Each number is 128 + 24 x the weight over the matrix's rms, rounded and kept within 0 to 255. Layers, rows and columns count from 0. Numbers have three digits each.

# layer 2 attention output (transposed), 768x768, rms 0.118, rows 226-255, columns 672-767
154122118136157069106131105176140123151114129111122084123069176149137129116139167160088124102124124115151134148168125126142127140131099138117122088134128130122152142171131102089122111097138124165121084131091176091137109109150128145135061145074137180130156141164126150118116137096124102152
168181162141171131051157167097114145135141142147092134202139108147097158140093112145152141139104107119158138135118144159118124130096110162165115101084105133169109156117096143156139159114129123123114111094134134090145145173139100154111150134125114143152101139187111097145130127151154098120
122128082122146138118127106142146102100090134125154125146112145102120144126135092158131113151063136132158121139082147068098105138148119149148146130127145113115119130145128106121105133102130116124127176116121127120130132118126082158113112164140116151108123122101099128106142184095138107138
083161117160122157034156108077148151180100159161176147133116132125124123154159080165161133164156129088134160108132106119142153173132118119127151141160123091178140121117143127134097099167132087120147107156076147116119110107106139107111155089106095146110086101120182136151130093143103130114
129141098140137090154114146141126094105123116139151131117136131174114132121132155108118146092145124127112148115102155161149092085166134114114145137188117123177102109064154091145100114157162137147157071132147104132122108106150117125123099104139095148116133132126107135158088148059126108090
108134095159100079150170152125140095119124077095102166114060106115125144095106172129130141173135146123078148139110205135167133140079093125140113157144072087113154103128165122153131175167129142117124129127168144114119108071113150128118106092141112134138152132147136166107109135091181145163
145094151175122124131130125061131167153130124128167112133159130153133149117122156128140110118154169129123132150138144097090154114122109101130117091125120125135136161093118111118119064132154143177111101133148116143075107168120098131069128171156167105113111140147099145130123144118126140113
096114131144084158131096146147109115130127120144102126116108135176081147123140141163154151103122159131138130150140146133130126103108122130177130133116146145150094092117134133135140121124096104152135125101107119053128139122096178109100125149131161126124144104148090143100125107117141138162
100120155126090137114106129098124096089129168118135158144142133105123111139130128114133094107145150145136129137144165136131109160121150163173122125121101152123139122099155162162188159121166096151124121114148137111112122125130105150102158143102132166109126134118103165105144173137134118120
150123135137166150126113138132128092078063110119135179161092149132151152117109132110109123117138125122142119099147145118080149201149139108085138134169137131133134113098110084155133120123135103098123114070121098175122102126170144154103140147117117158147150129117143113149130080129100147115
150160113156111147097138091109104111169123115117137132169119134152136144121155118142085103116143134128124118131124104142161126164132162109159129125107165103105106155131111085120128106149129139126151130111125131114151157124120158139096137143097138153080139193168117145103123103135089080166
115125150084134180117151165131084101141118153106145116085099190161169121126141069174157120134109144117125137140143111144128111145167129130127127117130145089080140127147145136135123166136095116144134171175120093136148115141122084142093133100124081147121164135138144159086152106138124109131
100176128122144136187168097150127151119161127118116118101132143117114106100115119103150098140092123102148090152103087141081080144179148153126119142093097136117137140103117123144149126141167125114131135124173151194147141144107184122160120125137136143132163123079090119123140123153167113151
121114105094127112091104099118150125147107130123174167136142111138155108142161129142144135135126095129125066118174115152140116156111134109144172137152071118123142123076157100121095139104057109127096134126111139124143149109099144164150136146124131145154125085152106159098087146115103144108
120125166103133122038137102098086139118159148120100138133143129148123138148128093154148111154161133158124123122108133157172114134163100155140124148105112139090131131134124144135178134144151096147152098131087133104119154146114136126159157127114118148120105138136119155110117132089136109146
102142115086141150094167146095139120112131154099126121075119095118120122153109156107131136088131122112107104121158102111127120133124139099158094133112094173143105120153127133148100148154111152114139143154119183118089091102150118093139127152077101134142159166147136143132186104098151138109
145081151149146146117115117109137106146105123117113102103157113107132094104096103122139175154118070172115138069124121150162180145152128128026124124136121152121111104120149135162139111113116101078127132138139090185148095143104124134077115105105113134106150135135137128147154115163086144083
147206144095161121096171119121096096143128162114138145132092133147144144141134110095107157077120153112153116140090145111078152162180129168180123105117102121129155167129084128171106131103140148118139121130100135110076103142123118077115127081098102113123141144147169092116102116132075116133
148127070080083143160130143133145115135151134110111090121144132079090094155172146067135101122115157103126116135153133155100102091120109140162157139092129173110146141184107108068133131127112130096118148161136143134130150095145099115164170114140171162132128120122139128137179125148101142106
134097121148140087170162138130132099100171142093130132116138148128147124126164125100081161123093096110063139156071119149056129121134112088100125083124127113139162109151153092075135088094136124117181165165129133115200111133117145104052127156088107138120145117114156144169116121143146141101
176108092113096172097170123136125111116101117134160134114129143131093163109095132113130089109143102122101116052109163144126157121174188130133150136122140113171124090094156097128130113151102114135093137159094163170092104120149072125151136127107099133108079146139119145154111146167138124112
123189168130095114182117133107125104106170129114152165120182132172111127099133169116153089112119131160135108195132143150124126135158101142142127108164162149118145134117121132191141123162156146144131088108156108122057152146098119078140152153116158098132115101123099143137167164146141117148
121121143144092103136121134087114130147119119164085124110088120124105146139124104139108109138148107147117150166151113096085083120114168161133134134148122146134139137110141131150116143151135151121130139106102159108113090120093121105097076089102126091087145099163136127144138162145174135156
094116101125123107177126135175124138129122096087123140137121105106142131133147153148129120091155106107144109125134102090161109100133161150095101112152152124113170094152110122131134105078103146137141122148163104085163158123124126114143144131117123124109164126093115133139168139154165109153
125149114116096153125117108160100129127134114129129104098132152170180085126121100126161087114131111128099112143123134145119108073136120123125127096116104152121121112102142128096184130151127129114119161053141130154133097094203160124138082113135138143136076151097135132170120131132126081154
135091128136115095153117117114104115119117154133102142068138155104125129098182124109102147116140118124075096156118114116126110102148143129144113134112122103114102106169125090156165147136114085136146151110184102163120119092114126127124190162165117119134120073124101158083150142118132148159
128128080173152144101118114103138151150089144108115091098179156109122121152106135121130085138086115137115093103156143105177127094101078136091078163148093166111145097156120165100104133163138079112162060111132132086126150159129092104149124152114161143107137127133119131130107116095150122106
097128129133147130161145148138133115172136160183169139139071132135142131150137113107117161142136156125180116118109124147134113123103084138127141147090117131109093108136143158113142093120138138122113167132113180102149162138070140098150148102120126142172139135150116172143139114124163142143
149142119127143122164151115144121158129081134113152106088123140119099092138151119121109106130097149147138131097129105189190135151089124109144171113097103157105117123111141092130145109102098110126130127153151144119142133102122131111104130164141123144110124097150135144140110122140117114107
111152134140134146141123159082152131154118144114152151169156150139103118103109138131154094154126173132137111099125119123123136141159163116169141080138138155137105148136117139179147120158095131129119107099151140142147160102128127080130133120130169134145114120173107087089116106125157115200
# layer 2 attention value, 768x768, rms 0.0913, rows 227-255, columns 672-767
102104122137103139188087066147150109127131088124113141092135110068160105108140117131106082130103159111130101175145119117125147153089151119101107139144152103101128117091172146171096086163138146129168153133126128162115121105101127134104098148090125138069109124079120160124112118100126154095
148096168136058133096131203147093134171111110151103166140145098139132082077123154105124131119135140125124150107150118134135169116138169142132126150136073145123091127158109133114132136118121148110162116150161119102090129113170100112143139130131167103080132124126150100139136116151164162077
143106153093141117157131127114109113067119163132082139125117163096180113111112173104079126100125155153149122146153153115082145136142129117129107123133137174108104121143154169130129122133120123146095153141148117150118128099121115111109097126189161158113166129114122089110105141120151127150
089121089127109156117118085104102130145118122124126118102197135115123159148146149126099125153130140101104130131144137087119141140105140112126154124115158113085131116171123149137140148101126128124094165106106132120151141173110121118133114170163161131156115114138142156144158150133098140147
128166153149128111136114129127172135150143149153151120133196105123169091105135090092126121090190122163197118099128051117101151147160151139141123118101146181137121162137111114132165123118140146159128125096094116161145097136166136075132125161127112154115136127131161119136127136149085156135
111154076106152121138150179173091142144127138138079126143106084089139105123103147165183132106134122160159150123111122116168123120136112109097129152087169098152147094142145148144130123079152162134169136120106127138118136125118161127165129106148140133115143142132151120118097082165159140171
131126137098132135127145138100140130094140151140153119154133113131160100150159152134097109117131130116097157094132144159130120156085136113151120147148138137114169133154136131133095135140149145127106135150141136154116101134159100132147171131145095093132101129106121151146085137122109136067
114115122079135155129173103187121151143135074126091116142077094176124141141126130166128148112112102141171109117108106107119153113155130138114153137092143149079129122123120122068086120142114121141150136127123115133134140131116168111130096100148105095151129083106180117125106104115139130139
120143150114150097114101116081150152148152143093106094101150068092075171111167069147150139119122130111129133155156117141149120101151148138124188078111121137104112101147099096103103137142145123184130119128139125118160153122080162110148116101119149136110128092128093145107129148129160130176
167102159082144096128121092170165129114095125145096100107128152114082132107084111158150161141128149186148142131107103148084099056108088157115121108133091165157171091118170133102128151125110150125130092161147134182100115084140165104113108117136122123140120133133161139182102146128135099157
190088083144116113117114132115139141142128057135141136170168085139133146117146145093082111041133138142142110103143117142128130133106168125125115141132152136182126137133137114140161084124158152124180088114150173103113126126131162096137157129136153115104144163098081084106140121144125128110
189108137121102118115128171130101098137106125118145120155150154150150129140129108077123187106176139170099195120121109142177124146114113141067153101149153127118111116094107133107152068118081170144114122138142109135164116136101110099112127080100136120119123099157137184156163117120072143142
136140112121124168104121164136095157145129088130120111129110101148121151118128112129138139182087143124127147126122129099131157124146171107128123132105144074135127109179089139132143126144168093121155107134112128128147132147137121106120107140123169098114156174147123136140166105113119116103
131141133151129146144135136165143145125105131172088102144109138130115119136137111116121161122096104105128099123129118124131144148084095124109169109176114109135142135162167119154047097115172142087133134135112138134100085095133115083117112131120096132108115105087134116121090158103125163106
141132091142152134111106096139089113104107126152135147185113130141126127135139168160129138094109161121127141160123127152151098169117098122112147153175128079130125138100129139142065121131146123097115130138105079125106162165098153108080101085133152154126101107112146107139122158143105120159
134136166106135115133155105101120151128124109104148109093107129155087157141172101072118056078137136118103117140145171149102103142126186127149170123100138130143131163081122106090151190106121113135137123166129141112135087097116150133158155091147152131147151097157092116112130097109137097136
109110126126125155160117084156183129122128140128111121085142146114141118142131164129119059168119110120143125148176162132129105108082125096105144126119093156140121120102172138135118135153100101120120132122125122138117127146155094150144125178134106098119094137155127146152147085086144132125
080121147099176141147145125180070139110115121126147138186113157186143165073121148134161186126129093133115119112131101080152108176145133118163144127144166103183138129117139139139129097117124155124148111146109118134106147112164150116094085140115099128139153093110148108118130138143116132134
105141114137130161139139099089120084127082159167132092130150145111115134125137142106129052148161114138173133104172151131152134156170160181152128164127180142132146125130103139172128098137118124110143109126149112115097115134171123073186139113162153114166139102152111112097173158121111120127
107121096135146114134082160152144149150135154143121126139125143114147124128124073131132138102129144100119108141159092108128062142130116123113098113137105136127151125100076122127154155116149138158170127129129096120157164133104163175180061153137106152139172098063146116121135109136098142168
145094118117111136100082118095124134087107149128094084149101081093139146157126110127110141138147129128113151085159108127139119116114131123136123139090106101162136167118138118112119153100129137116130130149097099098148113107160120139168114113140110119148143097117147131153104109106089171140
124156143129133152114143102133129154120130140114100104119092161142138092121116150121095151098128109129142142065084160169121134134096112121145135159085157150132186109106156176139125108125120132120137118133132163108122142127139122175160125187143137150134146114146080170167106085120072088140
155147184093117113089137132152165160142145125152103101113137118135103129122116112103145081125109107140153078109091144162110147151133139127125137124143086155152118169153145153131120140127136103144082157108069134175124098140136146127118165117092117155115092147159129109097073101086108156119
127117104131139095145155126119168127152115130169113152144083144117131115087097152097090183119159170166143131139092116098115123112125149139097146107149131138112129127145102130107069139099138133164109108181129147134116155147079128147124148139131128100123142126143158100129134127134105140112
106151079097154133082112116128152120140112083137135102160117122149104121153069104114129104127100114163145141118137082136123136142161154146131189125127162140113134139118107149124123102129139134092101101111101157120115141139118130125163111090116099137084149186113088108149133134106158114150
114182163079114106107136117172139127123137150150145156140069105130088141138184149119123166129159174144118132128146133133083154134154094117142162123098121103103094105125123136111081128098139152100129147138086123177128099117142167169131137150110131144133093145114098080162143158147110130148
145120146163121109111159087154114157085141118083130120125134148133120120122124140132139116113133124126105163152103126121109136100136153122113123120129163149168125128140094109143163183112120113155135096125140086138141076098169093117100156140148124112146113139157145101141126138113106175112
159138111069096144126073127142130085115129115126127135133127155106122164137120085118138135148158053108110139131134118118093089118105125168157115104144153146150131150141123138090143123158116177109126143133106129122137105160141135133122146087096119117132126104125130137139137176110114107162
150162092158160100093114146183148158115132139123131147095162129119138158130138119140087146144150108123123124123157090134134116112109087134128130125117121089094137128090095099103096132096140112155133120163089077155139138186087135159151112141094088133109099166117146155155143123168167111120
# layer 2 attention query, 768x768, rms 0.088, rows 256-298, columns 672-767
161147068113112076134150119127117141140114163132144133122136148171155137146139158152121116167187205135113097127135160103131096124134112158102117152136094106171122098175073170104115139103088083151078086097131101124095091121123099126129122157091148129100100103132100134104076095153131143201
182135115143130139149123161129122147133127166113074188131095116180113092132122139081146175083147125121086130127119156095100136177129111159087133139193098088091150115143130114127098176122092129131149133124117095170113120112125120109155142143142125099107114133133087128106167153091134100131
183098162096113133133115099167108127158119142197146147154115121153188169124132157100103126153146125098134123146184101155150144127131148171120141137141150156153160108158086147126098101124124081122098162154099107131131130119131112183102109164083199091126143179133125137110124160095147071139
097143111152108096130134137138083118119132156112113115154129092162131156127154110095143146093105155100067120150105151129178164153132133113173115116105096205095144104140100141126116128165114149127143133112136127150122125168100092127122170122134129079109171132146110127104119209107126141108
117130052120147121123097115109137155129179143109166131137146132122145130135137106145112126148089162156137109152108144130112119146106168139174146154187114103103102088142161127142131140092134159170161122155133105078141133083133153130163208141142144096147105148137125178126112122154137101140
158112156132099138131124151140086140090180085125115135139119104101169100113158132132124156167145132105087184151117195115088105079173121099135143089167150129081160142130038139113149116163169094183129121134100156150110119117125115149120095128121149123130121116127152143175141093117108146175
111130143116130107135123112115113113104117104120164091094157134077095107091108111127114070172157156088158142122176147135119171144152135113167131094118168152063131127121149129131106157109100126101143140148142109130135114156123151090107141139089124176106149171170133106099106118177129158146
121127134114160129142076088068090178131127131147114166144163124131131145148145108154127164108127116147088121144168133138177115140118120083135133096137141132164136115136121122167133125124165056196180131150130087141110134105108154084122142131086137111131142125085119120157130105148110103129
118158099126134172126186114115182112095087153143112126105128126120165122096124134177184106095062148131100161073176129077145132113147125089099144110082145074141123115125097118134130109082090081080153081125101076114123096157124119157151186117141119124099133172122112113113103056113136161146
123149178125142118132114110105145182147116104133097091160138125138077095139173104176151147128132125163162156135097137130081197155126216148133119124114159140126175130104115156116126119156141119103136136151115145111130121145168147139134087141142130094093146163166094071147159178138139060125
142092132104113140107168090183158123115157128140108148137149141130126151147130134135133136085114147144121169156139095130110109107125117099111102206133130134125100098137132114152146114085106155106135150139154120100143148081162102116080148150095092086174130147166143155140125143072141153133
125157107138120087127066143122128071128175115087103095131123118153123160133144143106078087117095111157121079177092118083108119122167138203117133127107139086121158113114125132123139149116128120127116135087144111175143128105105171112140132123086137116178172150132130158181139109137117122112
147116175134127095116131096105151130123144130135127104168129109123077156137146120103133107104135124125173149166198137137097122087130121169142067155146154199073116091120206111150118143083132124123175138155142142140120141167117122145156122112131137115126131153162132130088135140101160082160
179152104184107124145155158128141116132113168121146145108128128167144157130089119137151179148118144122121090147129115129114125156122123123121092111153098127148131114133110107084106140149147120159108097114200118136140137149146075155158131122148110106104109106133148150128131130110073130149
148152093119162117140121117143120192177100132139130100128107115123126150117178148106128116119115103137115114103130139113131168121127168073076104147123101143106152128126143124155143117163121106156112111106159136142119157153125151115138169139127122145134135144138154156108081090113104155109
132157144119090147115160150107158137168127172106119145130135176128128157139093122135160103164119100131129134140154134128141137165115085147151116167150137130123109099136111088095107164160110159140122114107129135136148107101141103156123117141118118163138126121162105162135089115144124123120
131130164105133112118143117110114159102102135127178092092135084106130103111145128173126166142143144162110148152127170127152104103115125127129121094138128125101150105129129115114086087123136108158113149135160116109120137127186125125144141111149105134138131099117122104113199110123111141122
123142158146083138098124097179121163135132150104169102137173101061101112115158141125127142112143111185100128139101170138160146137142131084139165181078078142059095136133043116124154108117112134128141137173094137099116155123196116143153114101115141153161160139159163112142153119119162140088
114098092155145153133154131109113176130111083090071078143079118113091121141192113136112156133140130117148112158117095122140169083120151130134153176068093149112135138095094141046165112158148131139132139135130092129161119135105070138148119156139119115130128121163147139167083101145110111133
113126135119100158119135145132098131148117134103128163152083129078162123162161085171122137143067162130141136129171132115117139134124108141144146143145118123194132121117134124117097101071128152094092157144094127095140107100181105107101124144142115106056104115129147095127108150155144144122
126097144119138130119115145130129142164128141121112091153138105104121124144170119129156115100136156129146127138107164141111137116129111096149124123131109134149108140072144177133100113107093132148081103199113118086099053104108156115128146132108136120166113135144084105139119126105132190136
134104194177126117128106126131149123128113133139141098117124157115158135125126158104143158138124158149138162141074097082105147117101122090161110152101136136161154160139083129113111115139144147202122128127097108122086106098115091130114114126103113122135112151111188154116133151156103139108
110144155117147117109118104170150108136116124104133179120110121106149107148111117094149131143052130134107114055133116154127123108101110113123094133094142115134082106173135143132118155137108167099155105154151131118107091097095138143111127159111141117108080127123100110194152139117115153133
126134130103115161152163106130160150154144132153111140119139171145082120095137169154167148171115150136120118109095134098119135123147167074126133142139161138158111113152163157124123180089153143149071105152110088175094102127092116142162123114191150092136125144157118140113148096126139089134
142136094142152164101125147121164176200111126126142115094117115128148121102098099138057147100146097153098200131121133134095121091138137161129105170148108125124105167136163109143133162121152116129165155118108078137166184137136096118140061088140143136149129096134145116089126110139146071165
162136124110114147114162160172115141136121139119100145127128130089146143145089140132134079140113119136164172087104127130111115122101106101109126125107086102097156123045088121146121102178110152114110177137151188162140131081139117147122106176129119183169117197176140085154139124146096142142
115128127103079158128168144126163110151145110110139075156114154159085126121168112136150098108096145145120134114107131128140124116136145135130087129107099160072156116123154145145110144121123121087104132152163109151113130135118150117112140138131131087178154060112126127120130145154114142124
125134124124122084129129114128166149146045127179114131153147084115102125116090129189105139135181122143152099169106120107108092137193117150157127121104162095120122123157127117157184082142147109179114130145082149144127125110133114167166114137116160112126144175125114131127133138097160144137
118074113132172126097119109130161175115113132160147103118154134116125151052107190159141121089122090131148112139155141112137130101150198146092130108146074124109117163085128158175082146145139108141107159131171112142129142123125142117154131106158121138117136159132182112138149157114077149113
075097132095135150140177109151134125144103134123130113146102137123115096134101144137189142179123124160175182123074126148124205118179138151146112152115127187119119124132093128156163100107169149131162145104134133117119167147115158116095179102162175143125141145100122098123172125142148168063
123140157145105144135140129109113155151146101121083090178109126138151136145105108113159110159116088111168102151133139110144168113157168123158146130124159137123145092133079151105096078109145133156125141122119152097142141168185139102139126078122133085109108159109113126102127116060114096137
141137138114142155158118141143061192127158112159139114108135167139127165135171111169071150131159138118114107120165117116163142146144147107137105152134104114141169164125175165068147095125155122178162101130181126169089160169092168121113129147133095132119048126128106068099087142127121137120
132111128129149167132118155136107156118146123187093163103108142116121113138140162114101129099148139102089128128161137115167097107189159120151143147152106087156070071118148129111092119119094114107140137103099101128112125114125141149135112102148141154137117130139164134101138112132119108093
098140083074085136123140154130128108155180124169105118149130106073116093191150126158144121089123114176111149112101173146168135126158104128122205136153153162158139140133146133093117116149167147122093107118105126208099142105145132099128159122120092144157141148125197096129092096111188161074
140129108142080135136136154135122136124075149183101098159164164131161103106093105132107131117142147122100128113103096088119138096136157154145129114112099129125133104152155126077119110131145145111106077109134143170112116158136171125148096094089141129081154131135067180164129116120087126146
158090076161110102122175162152148134093103156131132147113100105137204126123130120153113113119130177103134153138120166098116137092157099159089111131179168073168117115096131166212143126145114128134136155115110095109117142166157077081126086078144129083145129129115103160141141163176166100171
117136132137136124097155143113137141100133147133119129137152113104113106130086125126105147174137122125184140075124146120148150067103128150163107144140120161076123149142122138153126144119130179140100119183153124139097115156126190115121167113071118136159147141112188107120110093134180148128
117117113136100139131132158154119169137088094102153146137102146124123096108105154132090175098155137132146128091125117149104119138099128161136145120139120164162128134114153161077073149123154145145154119134156142091097159095146081164137181142105135123136122105159150138077125104134054156087
158162122107139147127137159137143128126101142125098128161121171147136141108181110091125101129138120131121115129104141129095140147189134153151135103092161126111161161083078118093105143119131141116140111192124139165130121105184114170143119114152199126127073103125167105124117180091088115113
142127101106141157117158144142123165132097115098105149139147110072176148095144128139157131159120142160116157061137103170139083137122134113099118135114113123156126147129121159115113132134174136136134197119115152129149136111149116105141162079156118105142115119105104135147191136191185115084
137126135141130074127087120105131101127140135109153145141107109064153137093113142088118135115098148135072105115134135129046087100131070143123169096122110127115129133118138127101083097081116089110128142113093094118129125134166125173173117130173113107139145124110124102150142143135156143103
136119113102086109122107084127102134123174107056157103120144147160163080144154168118153113137106125146138128136156142165070136135108181106084106102083134155150118079126145131116111166122143128109173119101108132128128176102166125116143062161174135134124159117116122128158145144135207133137
115132112124129126135175095166136098144073114173080144122164123082170157175125164158137055167133092132115141113118142085138109128137130175156125119178075104093108118142186083129111120131101132143081103109075166133143127122145179103132138103100149125091128100125137147124098112100147139129
# layer 2 attention key, 768x768, rms 0.0836, rows 256-298, columns 672-767
152167163089134144102163177100157158145113128110076137161135074117122162085059140157123124125152088179138054135138082112190134112115115150126148146083126118121119140133099187101131135156090119096097072129151152146138124130159154143160126162141170121161104101165135156129077141098074165139
148096161136152161141124122077118131081152089145089153151109109117164111107109111127075120108141132092165073143139189131139167139076132147083142107108096125185154132140153154162132114123164118140171157097155113137122165186119113116126128163113119131134111110104101099125123108163112105104
163067141150114131124077139155083154127137136115100137132111172163164156170176115137103140137113204141131131138145052133102114138149126144157103129148177112128109126163145121085116157123152148108146125111129113118167134121155106176145133126101113118129152067102095154139093119117142104091
104151134152157173134102153129095158149138116164105170153154090187154092088119125128128123134114114120147128169118098108152121058141139100125111121140155081102098123137135111139089137125150120180131102093110107171135166172128138122120110137117128100149129123136146157123107173133151141156
140107144112163129131138129107121137111176114104142080099133138155133115144157157126151109091141113130112126131132145118130145100099200118155101106126152119098142163157123126139103160134116131143146137133149119088113168078158125090113176204140140120145135137104167155113109152111130203149
133103103100128115131180048126135154120162168126096156093085134135166157132141176110135114160163146108168124128118092151150081125145134149127147107104108147147129144159098128102164150133089095131112136096072137135141095111111116123139113123087091143138121108075123147161085142168150113132
144134106074131172142091118063166125081142156154129107091145149118116113144134146180134101141120127138172099142151113123147142126127127133152109125145095176071147128179167149195104136128098130107068121102110087112135114137147166125168099178123144130128105124147109107110157111175137158116
150110139190167185104088106100106110155099165137134139073148123150143134089051156094144137115140108120141133080123075157146127131117134146109123125112146138138105126134118125113155130121117111150144099145143149097131128157153088170117132136165118129093104123123092116113123148109121119132
124147125111135136141143136093147145156088109110149117107138151118171141113154122119105129160179096196140127069121137133130089120067140102065086135131075135100154151120180139130117140133156117110151142108111131147132094134104116126153103152154091107175122161125148131156121110131145103162
145138120171158100140106103148065164109149109072118134131142131140177118157130133101128184074109132088157157143116104149081133158114117115128140112142110097169154174106094099107166173113164117110114167092120126154125097144116186097147135096111125128134138120104149119151107145121121124059
112193064109089066160090082138101109125158112136143109104163140109154113110130146143158123133131095101152106150132127164115132156157111048144162152155075139138141095138140180104166134105134143116106124143146154140113128119175133184186113129162138126165139150176152069120106135128133163149
165127122138111104133116144086190067085142118099118149145136122125141116115141135073118135162108115106112139121114124172158170149105097161120169136127129096109108120118104100097110181166165114214115086152160174140159149121143117122166145146169106154137141134123124149147145090107145112137
147141080102116128124128152169110111130095134157134119153150135087135149106096170149127076119140126138109120142139124161123123132169083107118156108132127136127069105121129104109123078092097159124120110103080117100112115106116156075125123101091121151121094120162100117136150134106146150142
169127130136136109078143127176112137162092124107083135117145142158150131099136137141091108110168116119099157096110117158090168129126153112099141140204138109154112104103122127160067110124165141156129136117127092137134142091121140166126083070144110090158136073078111142095129134182148126197
095126109139178097138130113105168093100102148134203119071129097099096134126177148113150137152114164112122090086124173138138163122152151110169143114116112183130135117105147112137145099110137166111131153167117123097143126138121134164133115157097100147179086167139135133130132118168128136073
112088086144144090131092116159135125163137163104081170132118122126128109139165115077142098127112071112090099171160077125104087113137085135146132172143121099134092089129133153136137101168127136162113110135132124160123135127127128150127068137155147095105143115131134130157155140070134121155
085125150090089146150131115138120124144115081147130200118144106138133156144125085120142141128144139142093135123145124154112128140122113130169140086121104112104118122137119117126167141143123103157135113122127157116113142114132150111116169140107121137188150158128120112105143136141138077157
125106105058118128120135127107090128105127120186146116088145115151157114150172165135118136104113112114112138107126126133140102094136117101141133140072149155117134128110084135075110112125097185100070153104128151152141156113140145166116175180128110104116084118164151146096120110147140137127
098080137120101160121130152137127134165146109069121155133146133145190127137116133120103095121115126187150149129126090142135155117113097111135179125129128113115173110098118159146102117106101178110113119133098134140148144142142115143129139174117129120132107162143125138147042087098133164122
114148164087163137101145124149090136121113150147105131145167126110171129132168114147121162123082133155156145154159147147105138130181095133115133132123104080143083151094087131083117171124134097073098090082104089095181145127117121125141091137104097159110136159127131123096181123144103156056
159118140093111114138116117137112146138127182144123150120127073092092139114156179141120106133158127123130135120181143120131129179164172108151085101119192106091113116066195149160114136159105143149123118169128150126147141154175128095121130128116175099162125107128146197086124121182106127154
112128152161098133097121136096150150128086112096125135125128165126137154095122128140113150164135121170129140070146143157129090164184112113097109120113092105105100134158146107136155095116109104109169115154212121081115167144079106141104131082082088107149095132120152134153138092143114158144
125108133117113166139114139181110149115135130134126116134123146143117137117111148167042165117073121122133132080136111127118126145127111120156069129105154161104104144166170151119120079146138108108058123163138098144090131108158082142125119161118163133126090063114173147130158096129108132142
202107126142152157132078123152125143113134094179109060118112158117128148104131129098132152119129127109097117145128135157119090107131168102126134108124077164099109136122134167168158143149103113160161125105170114148110122153088112154097140109089142116076140123143144135126107177154060200101
097157100114111132138132208132138133160062125137118144077066117150133134129151170134114152165130137111136134129128157134107141136136124164122099092138175146139106125149114128111147153146117112135071116131146064174144121119109156112152124070136119103110129166074150130124144096111126136102
114133087097110113105154173119129135130148105142074130105131072126168152128080130138086139155126120160136168139138140136144133149092148101106119133127108140159130157126145125133105134123122097147143119131072150085073153090140114182120169141136110127128124120146159101110128100151116093128
165100123120115177124135104119141132112101155113154124066129106115104141097088124129146160108124115134147094145122166102149123138104139121120117188127092143104087102076159076123166151146107147150116092162142124103100116163143136154173179115108170132158142165113059106113151152110109146122
174119138133139126123096131125085148160096147107124124103157178114103133158143126100127202144132103094120128114137108166163083157160118135131132087135174118086145139122114119128137120107153102115107082148136191124150113115114116164157139117090132120108126106143135130161126095153123184088
110137158081126153128155123139129096072111186172175094164144160147151137097116127090139174144132154183122082099111112137164169167101121110106157103142085147120138122121155141161132142158145116071085137132142135176074098129133098131089122112137096103134156145124135109132178139147140123102
113165102147166167110130118148133155107110115116108083140144112112110079126149148123131133131116140129142125139154171135112164166108084132124100125130142111136139141096117106103163096162095146157112154143128104128163170146172118114138155106117133152163149174090116121093115109147098154112
090119094097127166123166161144074178128145155153114132178073140135138144113119105136133179156123188150105155126123130155176134155108125122138130102167125146104164130142150122079111118148142098116127110130077153136145153145131151108137087108159135081134110142092148148135092146111138163152
093122148097110100173078125094141145160156127103116096107135122124172124141076113125135124092111136101158103149150101123173130157153136154141086099146116136202123085158113137142139125145146081180078107082145139120156117148143170135109150115122124110133127113093119102090111070103135171131
080151124115139137149135141118087131123126129105134101102160149148199128155091135123119119136088112092104153114109170099141157107131146175120115125090111132117126112152148070133164136156126126167115129127076142099114130118159116097118164131127126108117148151126134099097112142176135120112
095082097135145129139133129199054087109129153107167127128141122132110151154132124099124109129152153099123085145113145121190121118190104174138122102112120153140124143140158103161077129144102128144146114111148147133167141184156122125137140124114144156090131131143058121149127145119137149131
112130166116150105146101126154145146172137085132172143118146096107108129122145161126141148116140135125116111167162132136150126136144162107091140146178139198117146116110126174113124099129161118095134103115128105169114126124092166101202143122102124107163167110141095084128139150119105104113
150090096140124132138151156162142070142146119110085162114109163154101124190130153141100082206129094150125131093135125158123083102131088142139149164133114111143117085098126147100127153051108118154208136156095102151121151111109073149133105103124127111108087124141158127058094140096154119101
129101156129107157111167191137129147131135135125108125125175145078113121089102140113160147108132136124114120137084143147088121101081144088134155111106136172087093160109142115109123121110116141127118106152104150072149101136093200126166132119118143171153112112098171160096112077160141155126
078102144082149123119136139126156144138104112099190138117148144136128131101081136126090205149163153136127169122098090127095126146149089115117144116135131147096094144115144170098124132114133137150141156156103106113135111120137143160115193098115118198112169165150176161089147140127081167095
144159107137064105124133172133096148154200124169166099112113185116118152152130113120131111136155102112090129107130157151119092085158106148133098153111130169111127095168133098074157099168109139129126182121139130142125078138136126080089139087138120106149181088146128124169100135119145141111
146128134090139126127158113136088124136111137136077087075132145088143107088173153115138135177087129094146132094119109137145128036117112130145096178116127159098119125179091103066112139163131145121186153134156123099138143096144076101092159096144087175124121152095187130070138089139132145141
094127123155151105106135151160174167074134101085119119126122194119153160079140124109151154126128114183104148106115164137098102123149100176143139122114094102186139132145143106095174130149161168165072109127157153136085156125066107127122100131155124115113138130144154117157146119139154102079
129112114151116125127066138145134133082140135095126123121124125125113175102148149093146122123171133131191092144112079091163093156092160153108101140116177153124113105121126174108113153122152106170139151118135155102090130113138129145126093140128147149158071180141117137135089114125178109131
108144116157103143144124161137111116133108105145119162133120126138149133135141144130133141187112151111113144161138112083090097123112121152132139117136101092168108139159140081128102111163112099127099146113154157137152091131167126151128074124082127158122114082161149144136149172163099123083